From a checkpoint of a small transformer trained on Wikipedia.
Size: 8 layers, width 160, 5 heads of 32, vocabulary 8192, 8.44M parameters.
Architecture: LayerNorm before each block, rotary positions, biases, some layers without attention, local attention windows, shifted keys, gated attention, short convolutions, an embedding shortcut.
Training: 152M tokens, 4754 steps.
Each number is 500 + 50 x the weight over the matrix's rms, rounded and kept within 0 to 999. Layers, rows and columns count from 0. Numbers have three digits each.

# layer 4 attention value, 160x160, rms 0.0717, rows 99-153, columns 80-159
449438464425479445505544477558557458567508534469531490461542448504426515531512495526499457517484579386437576479580571435607515500508464461479577576557368538519497531488463575518569481497556535404480564505602489445507446478565497505526518512
426462533494486484539563582481540402611499487482482577602411423576586551540531480522428528412503501510593412653473512428453509576507393457438492397620464492499484493504475608394440534451416537623498531517483472575546467432626394485582464510
497529368626529506487495664529597598440500458502527592488470468471571510472503394461689400522539531633492439583556482526467465466585522509556443507492431474516487534498540610549469534556483418438439448399454591433487558534393585457376439496
475467528339443483523545418470602448629496591560517424425535474447436506461564669507417513562403502413435562476511488460642508482420531486436522569471477553499482594524585494483571472459587497428523454492491468516529394505639360511580450554
542481542486449609461535585515586476444500547500520497446586570495495482527485471533622466555504550392420617405481485505563585397557498471532454618391339480457491535493463559611564485541485495415508465481578511501432382562516514483443428547
513430434499504456513535464495477467360508400556453558511488511447473507520450388513439519469493533497443404483519406419449425532423553465536449422398535520611493461472520470616506558502476568497526522560439538473488543507426602488425601491
464380354449363508473636505468553538481537583522523530574521432490506482488499464564495522511452503365434444468488404428481518510494524476489600522356446498467459525493582563603567472453476374581523480638496512533540495407533516461456414477
484502443518542530525458476549499598541579444508505542573596427429545456374582578463456480493569522649525446536484524505508432437457547528538544483430536448552499546550510459482364537506510512442446395540518428525501584513412552496487523483
532498476602443402591473485466555559486480488534511561370367500550515512582433539496537493475398520510443460483567544495463504493470558425457524535605508545424450510504476614392563457512527484497485537458515516474486556453520452498574594529
551494587550637507470435497502498557404483381527480564463536499464512431485406375478462473504584500587454525552529563458530544415485516347552477455300484511519520457533504448699467479492492462338529552482526583467456531470432510463426435465
525417430528513463497525649493538444468526471486474479568427531476451565536456417477569373546469499473497555437438515537419436434633558467581474452496408503462544535442487547569528550600506495479488394513557571523483377506440591499449530610
513463459474475552497487602472481495492527418546439444587497393378459456484514375499432492544407485486627449531461482578431437548510608511572522494472436519501522533487555497455477478480487582447556503538490558473506448539389558522485482490
529510478562533534492556635546721388453506491473441517513405572443550540530501375430579379549535485499423516473503448588461470472670545481598400464472425511473508488457487610569575600619523534494450417449474477449438414450461574477410547665
525463535460392582507397416460318540415513554528538509463591548534461491527479495512514561481425479439527511372542490543453523538449498563541479612629591523440480457552531537381539451474493652445522521498505483498514461614507436540523555473
534517601522569517477427441435432505463481405494454546544546460536528509458393415483339586459501479536522475539541566455473444528475466532497492462599625472545483493474474420431448499448535589540464523503457561491496573438542512459610550475
575554525515550477435525528517509500442488444561507501475511574444532435452492416484579479577550416541461547545541492566505482469502544534569497497375461516489532481523511479585506558580477494455567489475441453471471470513394676447337530553
499498567543484554480494508492470607440494380533493556576565421621533497461429394486530540418617487622492486562419493481484526501548398510507359481443606466552518437467444457485404465474420447560505529510478582495466615570520484475573504411
543476595494506532463488465458383445430474436484494465464487667501416497600445532535523519497524463402480558392396503543470574489544518443565372486469530515493481457449562396597488552489517527437540428559480548590499489504557499519487458509
439526559505584440482454483486336562561457394523455494525544459480517468442565557572453574482543502560592447595530525462511556527432424516459584475439590482548522459515465376425425480363464536503524523509465452584594589524521475536557455400
491514455524416531537373384492529620513510575404549559398414527591600545567603557542576438417443470493509416549558571483505556550534512477456453487774569494426498457514551567481521512469487404564538514481664458542524531557520420490505455511
484559478515542434515496585487443480584502462475545480513454461501507457450514472477463523526516492497544475608467507529496530500414432523443625558545520514610563570515395414473457491546516457555460543525487565422419540507426523504508501505
545489556581586527525500616539526412440488493423525457526497545471479553517547491442571439516630447535540577470510547509472500461650474414544496491462485466528585459428463428542406592583494491506470479466486427495498482553443559461464524538
577524494596513482442517601446313445495478386592468428488472617475460508515470404608550529509557518411484551510359433642493555485393533488642448457458450537480522434476488396686483498498545460370504526510479665496457438565469625522287427491
459487549641588396535493476485421582431509468425496558461484532606572535571399453512489528377610484537464483453498496410501549518502415466558364409575534460582505445480482451710376445444481396571472607516548509561460696404492515427480458508
491424490370478569482454407480432493458483474498487500490632431519455356514451591479352600523437531450539531430579520384555574522351492430413650505391425571522448522539549498521512393475511568403594632573516469482556482490649380487541509455
442540489534538592508438523436369549564557491530509568527463464600569488473598512598635496462546581488548503637446484516552566558490366492435486507397448438527500461502451433490446566448432429493526575489449549532493558580525505474420343390
475488448433475499492557538466438400508540455545471506516533397520404426541434508506328635526399544334545379517504532466542427586424534481476530530563530568545496473517532558447503436476527496478541553564491585533493504442568417518632469481
491484498426464570497458486462493515476526439575451530528551466543568498542414504475490576480519496455517441463459476406469482534506564572483591472419411490418474367511591516498586471409474521517577566563519532506512448443478533538378469426
520577574489489463453442622471489508550507480535512490435466549522459533524450481610547509548507431426526559517546477617489485423442485457521596550466535509411580479439541412444600515448523557403499440465457576520536468595477527531498584523
487503462522488447504523450532551482466469447478489487424519511506411415518547445451505538544535503457511483437486530542463541544471502473492565371543497504611492585493439518584515544452545481406528546488409582495478534438478523476513447488
529517497355532605512646221498443513533466538478551518436518518518614528500498620525443513447519493452465541503497498486560591600528528518459519530553533483626492474545529595444563525456481444501534469556387459474514443409520476496438489478
398440378466487469436459447463465527460495662491574553449495518576567496460504577495487491505381490534535428590625467544573440491488457422529463449465560522625497495510491485406374442481440497527535574544505413540499536576515448569626564514
516491542461430566502525510501458487505456516501466523423573501526555491548506495465491471516439520479535476504601526523544463470550539411441567403562418544543443483513558580557574585501496544440570595541490395495518495370446429467552397466
537621576491455499492523554529496567594576504498426527550509626516542490547478548505569488475521548497396548512414408492456453462499534430599561548410455493486505485479500433651494441454543514405403502534457493551486560505509583431347459536
478439516584563492505592402521571459536456405512469465425481523469460425520510631384475530495507475490471489493485573398545493507478494500512453515442532489521491497499492569460430465505517439571487471513357425508541496491530503529553592521
541468622390363516508573406532452524512414522528460551448575475435475515488464534512548485507462495453517511454545508465512500459545503435497515369523463505449516477501594483531591519490446553475513507539443363524513519414476490462505449503
531547451646559474464575522492638517530505481532531491519525537526549483467475417479497527510575487565479500506483575537379494466495466494432435555501589480503463505533412588506440528556530406578507520507493529492465478518518512519409549461
407451429564539437436495502499565581540535476551550471487425562543416401523481523456653517515525484521453503473437490463525430487536518512646391472438562509514504504498463427597355468465466540446459463478408489565505597582411593492419612463
529530541480440449477461545480470513508525398515466502387581455534557421518520516388461545450444473605473452524495472486563480555458504624476476499466502478530488522513530580446529527547459500504519562396556476494523521532467453498558570483
523501644553443690508345562481524501567459480529363405538531440445433499522511416451429525486485530597487466529456550463501491444480495503494546629510466563385512508525513530559542573519491604509519509489553518503428368445503480518443396483
470386537485568664486497401522499497481510511470470524528491415437520449472516456492432557503523531520513463432506499501579518521539420502470566552515568487619479493471487507434439526520526565519540488494507452452458454491521410557566588482
583406578463523636576369449544477447474446520490504551509468435530574473520527415505545512467531471608492454548465463482536593579519508459407528428524463457609557561517573591425469542616461505596556519423624491496487479471504435505421428411
504530468512450510522452486483454470457482603476489517445504594462508618463480441559510481535558496488441512488545497447405544536502551478489544487556462535417500472501566520486548537557455506556491483554484461461521514538552481524445419532
493624393439502485520711432506435443502519571558573510475477458473591540484529655547419478520507476407487523542473551390482564469455554451433422508522473505607497528557481452405565469436560402499531484561412540533506430493558497507612560497
436468469502494568543493368488463456545424461439509439399514499520396452543529465508447520537559481459490497467560564611574526510450484513454591391497463512553502517522547595503555542474523524455583587470408618471515406438525433490598451476
544628566602488467527528580455577523495530568488523496550369480494465445442488511493430521525515503627451483527420466405376393528525520544484419541479575508454490538512437450664389506523506455514379479443482519516493512521461485499394455503
514484499605620621480439574497586524439534508465507508529390539513619506493501335515470499540533534641510522578452482562423499427481411508506472649453542513412460556505473504503363562611536484510495456403502498441457455605458514537407499489
521466500463424515465584409544578543519468679497481458533471582479532588485522502567600520519541496456468575464494569556565572418586582401555477452433425506460528547485514551590529540428491525426527455588376450553497494514488551447369458474
468605503467476439519582494478468614566530511503548446523543432556534510494542561437352499425492507539498566530394485435562405489464490571527525698538499547398501476484440503471514391426492504511464431525568479524518524472476532489587496501
476559491528527608531440388520429470444497462485501496456551445470591424479479615442324516566532504560523489531534573498543528590452475537410532458534513499553463533524529465459477480539522528577522536460450541490504398425521385543641595496
483502547407356510582543510475397514539483525504494513458445374439535584474469609496338528430492506458482519478421568424566466430519533461436415510460437535412524526467557491433686418438510570451506544482585445491585423471562512525697428520
516607434575547516500573647507601502511548517509530478542433482466549518489505446504503444529456497597524553566435492549327438432523549542555428518499556546396459551520422461477383504480540422524453455538448565535517550539456533467452568503
499524477601576448477423445494647438437458477480591491488490552483480462460509518495525522531523507464551546566528518597539545509502489487478470369563573517517533539468536577486483538494522477505518479450328574467450511479484483533531539404
500520514406544486532436597518481447455522447453505478526540464499438540488519446489464508492512502451633459506485482521422524567530469525480580488540552487539512542471485464481497527535508475507542507489545575504465585451482518492404502556
540545562503405536528538478517412493586521556549405394470517598530545537507511482485460497492473449425466470540492495540429466325519542488530505555553453584338509549520463505516584499491511508425498465599494543527499409559530481520543459607
# layer 4 attention output (transposed), 160x160, rms 0.0627, rows 99-152, columns 80-159
531497479463531542536478574463426483516562517460512396438439473474488469470553470578599505537448551372481487490556463554425483459571515499410614629467384541510492573464511521503540493552446542482496534551525505474482379522493478503645469473
450543524469451469500558513554588517444480504486435457478585451493504554522536536479471497444482489572424520493557489458469537545539566495443373539485465457451457516508493502421499563509403439548515509517534483606472523440468464515544445501
505473553364429440477463543502497576564539454520582540499503563477508485509515403470575507470495582460390499464494519580459470547536468546537567547448378493507507532467442622545404487503429528553487521442555439578449486497535590494446419477
490477564511462578397505502423553450546540486562423579526496481558516501449527519416467509494459430518508511567462492479550478441469477446431509529534471519468488508503443448451547528511530568484506451527462534550477447501481400578520465513
609549574422546545465519528448456464445498524443530480480484512528572472533553386572555479586481462430571517525510519576451538502465452523446549578501462525506503492500536499557541498509496479495484478517429494476456385508550457537503389592
477409452521496432419460553546524509475484518589451588492586550465468535506516555461518535510481534509431469518585469517460393484547532516522459538529449533447510554492479476486557597555505490521551475541490474521477593499500553424541625484
469498444500433543560474480459525502536492445537451495480526552554491557463487575531502518541520487477394509470400492535404455483578529545542568416456489531457477517513485490564478491519484590634538409529543435543511575473458461529477496525
453470544441440477510449502470484564575546453433512548488553498469458434433568507500462449481525536511537446531515520529488534408520527583496586438441530543424418483525459502459459500436511527514460511598492490479500605480513579457507551426
555492437535413424485576607440435508486399556571545462423469532548522528401462482423492541440455503579439519528482518484444427477449579382387436482539486502575482527497467587478622531527477480488537520412526586572471518506454487462504542542
493481519534452572570567502499577470524571485498491516555427436494471391527526503417513538488520467450562520425478509502465486492569547501506564452400502495455503468536489396544559505488549465465507524527519496462512466466428551444526482500
539530506493514460436547651585451443417507498422510437462476536487533502470554416543507489528556450588482468455526546558466538545562561425468488530487453557498531509429440532480528426528387441568470482594528515544512443475510510475528450537
483503521565494462538559602593506441488561494426426451462552499450441515553554517541419496410513613492571539491513520555505458415553459512515464532434452507466507509525507419478541445452437590494458449559574488506472556493444510372597559504
619518543485405405457522622599559457453509427494528412546511454528512560466535437498538434625517504511527522453510496577394467564510541509469465542513462535518448478454504481458456522492446359550477464511462492477465450488552466454471427537
557504452533584478495442489500424480478513496477512515455567567568511510528431440529435560435517531419455499568450493499550531472472381439525446512553503388531488524516510549531592422524549512377505575439535557487531517547548480533522652539
496547466588474519478476470535469557569512565421566482475551494465433497483558524488468472486473594437489493497573456473579550569527494442467535516555521425500531565492515510485483462515599405463441517467521470431515530426520510413510524471
534472521598499510511471475507580455453531516552515510523432527597493494490487444379537564495474442433580518426487518523416371425504462514543501433501557553396522458464481492525492582484552565490479458545444549423499526524545489481519593463
535486499522530505533469465569542591465521526482505450451565485394516496546508534595583439496579525511418477550480407470571578565478434525502486556506503345540552515556540439558514456483532365530525508461479561546500551408465581422484429529
510523521623521520493468506600554431448471541534444577526518498519473447534419513546413465572430457549555422602480538448528620479482433484535579465617499463593509514596581503523530392443560396423531531495427585503478461471465456564358485558
397468511492555458567444389474539530484477502546459575495565441482474431506432527465472482495566458496523596537486479420580555449525402536527484477469481503491522482530548575474464524433546516470587551485418496445573583414503616546513587401
425414477504374542551497556547538485431575503492547556527459552586462479554519443573528566358465515558412416453515488430515487552445552556529478473544393508518472493439442522443490502481389429507454571503549516617474423537476483579468550489
460470477506546510551536452421498480493470485493469428469478493442483509469519531442519530476492508468511493571486520502513450521555505469443478498470587468539540557486444456499468583489503654513511523484490519457502552502500598493557606446
581490487474527530527493486520478476440500530478428459490445463388536447475473465527567544503552333513586542541515447530505540512516510480527528468459550479607539384473515514540541529515496412487562534498416469503535473502484497540513395507
433509516602527494539499497513497457559468498557451533565484605583462542513435429538550445470419499467506413584440460504488524478565401491526503502602430514526571463504487460585510496508502439476448549467422571532473513590474553477407521446
575430529526519568578450389538514480433471520526483518554464531373527496579442542573492480533453455476509418522556417469484546547548510563548482454516496458540469467530537474574492524498554328492453468427474419437548551393405515533381474529
492533519507566526550516468337498462560543450496466515457444431448461431549505589458474572486478468392561499433443509565499440526500496575442538462439487526445490513538534504524533518492538499532512545513516437538517479385491487458518498524
482417534447533564502502433438500580445519562534454619491501492549529456572440436623575490464470492547447516598514416474562583499419431533507475566445423484487487436532507431546545520556483490492517521525565489672454518490469563541439480473
480545414424486451452540553513438502548546481500467504495513475518496515486593552568467476425530622498471558478489536535408483411525512408471491574486455499438447590527493477461519473532493458520544502468566434586419518488526412359503530475
477456550595499449554485480540496543500480566473409475491579504515418562565496593510467545470481518472458506459479522509420452502464536564494505424469509555461522508525589408537471466498474489522503437533538438587489523462490530436506502483
446502524525493482490478539554489463491507555585471492450525419553594474511502468493473562459514442545556576603450516401520505462502436443537516486381476404561549470442492514508570502531504553451635501450479557468470462559490520559535538443
484501414581482528541560517485543368482462603533463569464458529534498541523456489485486518478543460532555475530533475580469469503615446440484486471496503466662462486502546534473412563459593554558488452541356479508496514420452538594441413481
501494521478527470527409533431497455512522462484489476430474516542518519418528600543464541527507517504537395538483518501518434492458508521511501469472572499478417520535504513445520443514526555490486408559458544551532478577519379516539533475
586475495439408444470565490387528555489551530515577452570455469517542445489489617531531519428526463504458493544506471602489522511477554494465463520392557605477442432589536474552485548550506483478488512560481444604472440477453441570523453541
569473455505487503540490462456415492457485546457572373497397471489566525418566432476492513509480514551511601560488424483414487491441451567402483506515503518520442574521523563460421525496495496462424544522502464577529464467504397524485452459
573531581537476435504512467490590667589517538425471535514531579517505441461406483425423475491417537458359510514541494567465430556500481447554555506621597600525449401451483473464543566486511336571450499475372571425477462489477532453498571494
508468591546686500533582490548560434410434422469458464506591503535452527429506497476490499433506531557519524565495506555645561487495564374510401421569573403556477510526541563445486532487479451456557537448446495461508536599538475461512548532
521449543538459545522462508606579486474465467513481421426523433452531485492537482389523459505478469451526514520501557461502464506471474543450486617491497501549452534553529573468447490509595423436513552464528494432481517454506429491553490505
391467532541580507482547581592449474459441450534512492533496446523559561472563490538484559496549471480469543493537523596502540492477509444613570461514401453435435504487524505529427496460497419356544536544574410514518476562568621554541468461
591534455527460577467534581551508487429555508464458494459575528527454468534561392543609400540509484526541486449420437502461605522568513470481403466542482467525376426506533588470478505494495554489451628423533550469440453534565524374474479532
535554485466447490416537469464470453541535521451529471528586542426531492526569499523501545564458544505516458514571495483598447543452432451519527570504518475490495468540492530464548466493480439455497472400400542566549463534564414495516408533
459484615546509565538491540435534561497445583576459429397528512422598474512435417452483511561493586467511537504516447424508527432557491494528473533582388498408554426502489496413502482531515478543490480404418533523534555389537498481499488547
511476545492500496611453489574615615484478607568481433529450496480440477525482508466539533484509531552457444455511507563580552427526557432505514449417432574410451499530557489411410430496542476431573553590460440508524545487620517451493524449
571487458470447471524460429438586502481508550526510455385495534494558502585501480463587560470396535498583493576470450477565459445490531520501525475491577446513515484476571448499573494599480533489388400523526504700417514446514457587468527505
448501499532554443488396478505511476491442425603546522549469503488547549515380493382492551589460470397567517514436442463450502558542565523478504463481491484550522480529439484526471534527515519392533558549511446478504594477517487498501534456
478561391563513455471466545424425492540549445519529534534509465511488444454509622538515511451541492506494474567382513515501632506542535508416553514455473506467512576559474459487543503530561557593521449537536513477516452542563474509542469466
423579598472461580522538481407457457511534526545481441486481402527561488453526479503502492435510396425583490615404545520456525495576333514527521533551430472496480462483492465437557510524544582459500569523437529531498568468483483500481442443
476504433540443437483427596539527523559418560443526538538470519549491491566492469536517480451409493505532491529486526484484485455629579447579488490511512514490501480580439623561525454460548602407457452448488396505469463518503532504455455529
533429486479453504469456586517488532514535507518493404583487464471439526547441516587504559521558527424482527537427474560431516491532470462493560462436529459433492530515533497554404510496466410573540417491434570567584495497529547473572408515
552453504528484519510499561594573524444566495554503435470448489498436433479393461373526474550494446492543466489418515454379569466540468460455489539614556596540377470457562482460408539516513444572458537467629549412501463495484543466621526492
457519485521509462495510582380470446413538532425524475550550553518557529571524543515424457418484478554481464540587457531509556451526564493485491548566458469427503405507403524483591456512462550493495499481421523421627427532449504548447568436
567533514495485488467425519475450595547509477573588433475503443502411457463408520550467502422497543496590520523538506501527528467515419435517473547476393516451464464504497514526452504468495462429424493507571498557634516508542483528562424510
503526491534458541534573474465566590509485461496506482496555544500424478536492619515420437428499449498527536547494478465600575499399549577499480545529468489546476517560506535536543477534491502496592537421530532445549454476450517543500523497
448524504563550469471472602469391510581535437417488478531564518481494535523548504535521437476489429473473497509446510533411488471540481573455423545482475562450484477478444506550447479547531533574539501573556486475450505556438562453475560509
503536559430567557505511514555505404491526454565509463530460443499519488529522498480476543505459434515581513604413583488421531527493467385538490503472512512545466423508485463525462497461463529459437515454544462568429496500512489546489459557
488492488582556486559477404517508490460511529514525490487375459525469499386498474434548467509490466527445494328564557519503478400554435536548495493480416480469476522484515510579511504513567475489541478540448417584553611467510544532503498489
# layer 4 attention query, 160x160, rms 0.0704, rows 128-159, columns 80-159
491526507543455444495498534525492504488490550530588459566510517481455415489491499520463448526554505506495497454459467460580495458512501448488484472527519563599494515487501518491561465477447477529483501520525516550488572492529501572491488545
475516466533527495515575424537487503559510446480510495522467545465501445486513498423524459498504443466538527516508466494530545436500515565502518505511543490499540445463514498547476483552524492549583519479542425451530506560484494555479563594
405492511560462473463509458536495450565484421481453434452460537458556479421502480481449461508514484434502509480586479529420483467512471520499489465543462479497460505524507434526543512523594435517599567520515479439552510505470445540520504477
546467473506520535475451478500473508530555481483475495452489448494575464471569508524500535421489537529439528537549562543452460524509495461482567543489531472543496547544528531492504532443468503544479513523497550535460366474501503419552425438
502559540557519466463497492488491518515492466493515485445539530418565505468485506498413459485475465463514483451498442467459464454450472469430494498551517508471444544546542475486504499503535474479563587484521491466560508534490439473507407410
525495469491509501496514480487519433526470448486538506484501462460489525439545446527503452491495498490510472477486512515527456498544540499479466491528601479531464573566509556484507492475497470546506517525474494491537438471502480468567454528
513587580550553464448554509497459540435481459545513486527517513503538505425445409508481474457525549476540482560508532555476535513433401432476525477453490467486486486422516415521496514536527519514535553453509509468522586543503436428487459467
569487610500533497526496482528468521509500413504480553483560490448481491497441391556504485418567506472503525492467563496465516528505453367555494442494464478525484542499545501457545580426516526537450516489455493492512491524531509410494435446
492444460459521486534545438536536448625432544472536491464538468438507503468548405530506519484542509538424514445509564484528440494539557466489456574514526543500510580508515537441518555469516482575442467480523459539553410527539491508528495473
424452503423506489438475526508503436456475523477531515464518567502434541550598474490508549563480501492506571457441445570511498510544454592562485521467482545514532487509510502516439525435461521492433442557494499508464492485541583559500507633
535416465464507583468539478545566383485502490411467520452510475456479465464432484463461492474470409458503544447490489481507460550464563486479499551530494465519523527450553538486576505545525511561479504541547423503573466530478458520550495507
510513522459443479473489555548513450470452541507499561451478497504509438534418513573541617469477433574508569529478486473543440509496469548494440469480503493576502466545541643512414509451514450457521443483520473505460465507502548450450529579
463439529495468427489524557456538485409484428519502579457468542497490478516511502554593497521500544475455563515498402531480451524599445554529465455450536427477503469544507523551413485503440559527577460486537616485423537555458590504435484549
552516448497559565542512457410526619524453475480528443521472421483536410422469472420524580477527501577436464487508595488501581576438556345421453479521491423479505542506560594463502448523518482481488559567488431557464565535501493463435550358
462459388515452505543487463485477460541536625491586466568466521459567411505504557497480515499513565422521507519547455543419412441577554485514460429469620590564503537481504534433524392510517419463488519441512462474502366515490419526577495484
643488514564517540593582540494482533539510519496474499428457456433633484451474488451485459459595523469523511516524518492406433350576571461424566512525503468455476554523542507445468484563511583475487555461580422461502427521428430441545525455
506496502492403483459548419504495565476527606403479520418380477525485552542524591537381523479459574553441468472473607419463463527544505503418490543481481522412436533514536504489565491549465497434475541431558549475530395534500414529604471482
432522495488484497563553487569542562619563495495527540497392463398461472428580560462525481482561486497393525471406558413586573503594534460456488560516477467477538576470531470583395557432539470552473527423500454464506527519514542460342362450
528617523596525553524521548470382661519467569481380586468430466410580445506433605445504500484411483499461420478520467498415453385467524584530529639586485507432531498487472571542461448472464531550573489491553533426609481386413439464462529435
556575437443362536493441553460523385601523575448449434557485439544430352529429552467505548548395445515580563523484433484487504602525457563456462535548565477591546425521478524484565462528509492548455522562513364541411493546474503545512448535
543472549511483518462461553417477420573444546560474513450481487513509403539431483487589539514478458495508563512484505614508441447517497611532433498469477499484488524553512537532473409497554482476397512505538460546402416467477524551505473508
459450521489528506497538443457537559522512533502508520477556465463397499512589488472463458519546543473360464487462463496528618564445609530432484595523370541392444558568583599514502459456571527576574460554468517513572555454550598519478560522
487468554504443512504460563456492480601540513510508539554513505497468535525500566462515484430543530462524511651455557522482470473483503491466557463415513453432477528488501449420470547373460601593527442527445570564520570407434566425480453514
517532575482516544567366380407419482528506391420495442540553430553438479555472505438439512494436568435478486435438521573561538573471452488536541523594491511429498434552515484505535435408465574479516534598504505474470510410470551425435544442
448522523497464500550525478581492506591509498423470473569510438441489442468463558464444491485444394459464504399537548427511456502464571526447501566534491487502541524487501486493552479566518472554470458449527412486531473491495461499489460504
526454565460441475529517543530625446517504491523456457578355460448490527422527466553510589538501409531435554481486507523405417506455539482474465487453540435463518475460519500581540511584483511642484475414508517603478534586497484504441476503
511513484478475473483478425469557398458498475428488471552508478523481542400419503494466569521489437501474524443491504476539439578508479438497447490493576508510482472473486484507534479543490479513435479477515504552523498517495431522549514476
495519530555526509526475465567509463540507565480434493513513527519520454530487532451517490513487531510539468445463473543400468509456549561584559538509492572486511457490535489541472429558464545521534436530618527477517436500462508581395453484
473463513528481512506469519483462542386473469580459514528581471462448597488475544457416439430482474459477471546498428505513530489467441502529418563498475505474525518485439602523530476475580424485470386515401569522552516450510547433521543461
470532502451482492410506527517479446492461479482471441567508543531443502561515518513476464512495496472522424551459502539517523541435530568553418549485508544489546505535547550582557512452518365544528386531410477614506578445519568515508418555
470497501475488570549516446548465508444423546517298436523613505468467401526468475539513612509393450543562468470582440494522530495364509487560514476475446579464518502514501521565556479600539442394532510494491478533470556611613372565528561502
543563460469571528435419464495542457478442465449458441511525510553472491508519403555544548566460521554512427502488529618563556506467481476565528492465416501477513482495505443460513612511525561474489450522410433585473474650572466521529505561
# layer 4 attention key, 160x160, rms 0.0706, rows 128-159, columns 80-159
424473488491503459486526531518454498586536473460417495461529558472505432485421427483558467411523515501500443402572524535487494535577481446486473589487468488491481472540468580522466497505533504460577556532418432445529458536545513453458487513
520469547417490557472496503516494429480526444537511537522497504482520519521508467445460482505483451522552443515487517536559533505529485482474526544532511481452511493459557468475556527491522494411521502514467552510508506477500469480462550495
508575473518502551584489458507546448523512573558582469480478479481499552518539516533487499510550485509502572551500484479522507455492528495496517392478500415480490469428514455473487462586469505506462505485523493531507440522505482505560484464
532426486500464497423543459557465520541466506543443540494508554486566423522466519545506525491484507519502522439515508538460519521500502500566454476508477516418421484568512486485452497475532449476510481458420474485525548530487533501434522529
470538533470505528521516531535460498562446500478502469429402527502553427523427456506488463510462571571478575424560501456522503442484498510571473506512437525505550543516495489493526545475540509470534517425445503505444432471503500558495569502
502561536410485408480529560503481560524478420496464499490528554490509461473551494592520522502443539497464551447494454537497530529519466524525488590502519525551496508517472473565466476484500502524543444508520531485487567433485557546448453506
498572513479388526505509533495540453572422597564486489351428540449555372583455494543493421553520523523464520435523476501419484438473527517550504492531409435528482571548470442481476441472545456449495507478587468505459496398547484515475570394
471485586480550463451584481518406534421492488500447417538492514552494513457431470462568467456521530484516532420512503438496504543532465452477453568448418476503487451525545513565494438517503476511550479503471531466501490511556558526457464538
604467490537528581535461457475477468473502479450486533546499496482546550475455493483444502437542500459579439582521536485423503547530434496420556468488483525507518462454488492464498504502476595570494538542503516480524448538548467474461443507
503543455546478594474503568608525468520573445437584548468549541481488518495515490508533434472545436539510489474521529519523474463529518581455548483504555473549515489400522520445450529445480494467468462470469488473552498523488487455539563534
489390449541470510450552512543481481474561491503561535546509536488382552545504621409414540444422481453478440496506563393576494637534518491390484551502486583527513481430601480497451483431411513559515508501499544477555497535553428460530492572
522467588531514577504457560508472503524578525483511509515510506469453487470574421517557426485554483526518483513458462612512464489520486598580572468467529484489452494495437563445435468509404560509395456449501497525487534587505504474510505522
454427477514498476454442441523519555400482502504483481499578541565534413475569542490510512520481544510481396386570526558405548609483548531590545531525501510495441446505569511513465559476448492568546455512446519526449460506523537566491560460
524574549485488448640545473396473449546422589505476474510453499451376401535399457598485492460493596490489475459444448472500467488483536506447488425471454538557405626583538495517486407525568455488511587502517569421564539450586461537456487478
556538421498532544480494405454552524619480563517517470533479499548470547555533520559511553585513503432443458514480481513556558504444499476478507533555472427540550439532524387581485509496687498531570555417561478600442521528515482593491485414
454508463611506357503471596505543524448509522489440531490487469500440456410486508543495509505466465373467534530494456504487468496523457513523531582481609505474553486495486513523501473566571486493507523483501609456403514475494436437537451502
548516489513449458447423593442595424510544508450512603467425553474541508394459495519561526594487432474480405499517444465419482525586424496510579461543567496512470493575492457487529489366616404571418485414589575512534577508496492454501490402
473491552521451460616451482509515668443525544478471532455507565497547427524484486551611442500610580520502544419450400546473491532538523523549472498494534485558474520483428587421478519458514516451473570495482459430526479499451576468505542506
424514475560426472537385525512567427432534513453517624470540522598522484503589502489440517547571393456538518501506437556476535498592469602524461517501611535503527557479426557445556505536574537490482400477513576425472508427486584594547514464
553591518474559478542501419454424408414633465542431494467528510490520619554559479468402474535518569498527448554386502610518501475450469553540470466552499476490450511381537444514408537431453517358436483541532473563528540439538494513523493485
541508476493578469499382558487518476552496538490534465448490517447451571613458418482404504484439452462585490514441450524545598516482510469451432517587497525476521536462572452476532495534505503503489454501527490531451519484504399457621466540
533533472454393493503501587463562440508499576535448564529375387654535355579445490523505466529547600456586522466417446398439584514469535517443448401466473549470611458429441472508564525532553484470439480477515539574540519429465534543430505589
425493432398500482514436496508570544428556555535563439566493435473502573436549346574467589490546501521554450456549413484447510471559602549484461547487515509421490427454577458536514441526497459506506378531524523529575474527419582544506558523
590480475441518509563436518472483405558545643513579474542375535468528578467454451513435538496536484512599548484505449463425504465582482506508455524493453505465443576454416477397463473557536496501462410500534392447505532456459574568545493511
484476536480457601566461451478478584501557520432481524435596559511551458449534484474545404486565544572479522508544501576448512479559507546581505468519569449504417506489393551459412513499440551499429473497493479476537511544484574497472555513
475412542468459531510457517567531526469514494468485442422562620504499402425509424395530453428484529559424430471523446508419570552560481540602526551555510501522470474613508565451395486404417553517449518566487499422557520566512503514419638537
544510580492551585501500538534431427573473524524559513478562634405498444427478495476466405547541475487469476498574483487483478452583491464586506467511511446477365475574488491487441489438502491501442516489551488414485550497514464514498550490
425527418526481580487451576451527492403515464561491532480501516589508443518564469490545588523508449527511385536546382531410502522475498615499494514561580412540500497415461524409493548532494543474511456489504499559528479512453494573562627410
564483508496453545477524490576407473551514552459542470453496503500537425530463445515512464568597489492585626466490561465524579515514547416500456434494468524447479408517475439530526530614460507501471490549498505526485527454519502520406426557
608479565496506560460480457522466490616449508571526514471516463504567492577617473485587495544572504520559501537488463477434621454409508434513474366579423498453489406447517515531518579557511580489471413397551461556523479530480561466325530549
513575529467541489486554557484518405536497412414452513467495442475502474552453504373499443435504453529440541609474583475517504535542387495479486417541500493541506547558490576416563464545420529565507480496519506491561535484486431519417505483
520409527480565537476533529491434441552538428474576493545462476438504578536470516446500465458463465513455579521496519414479494571494471408434475437526417524514579482583578544559511526539445472539529512498547482485510474498508400524443458551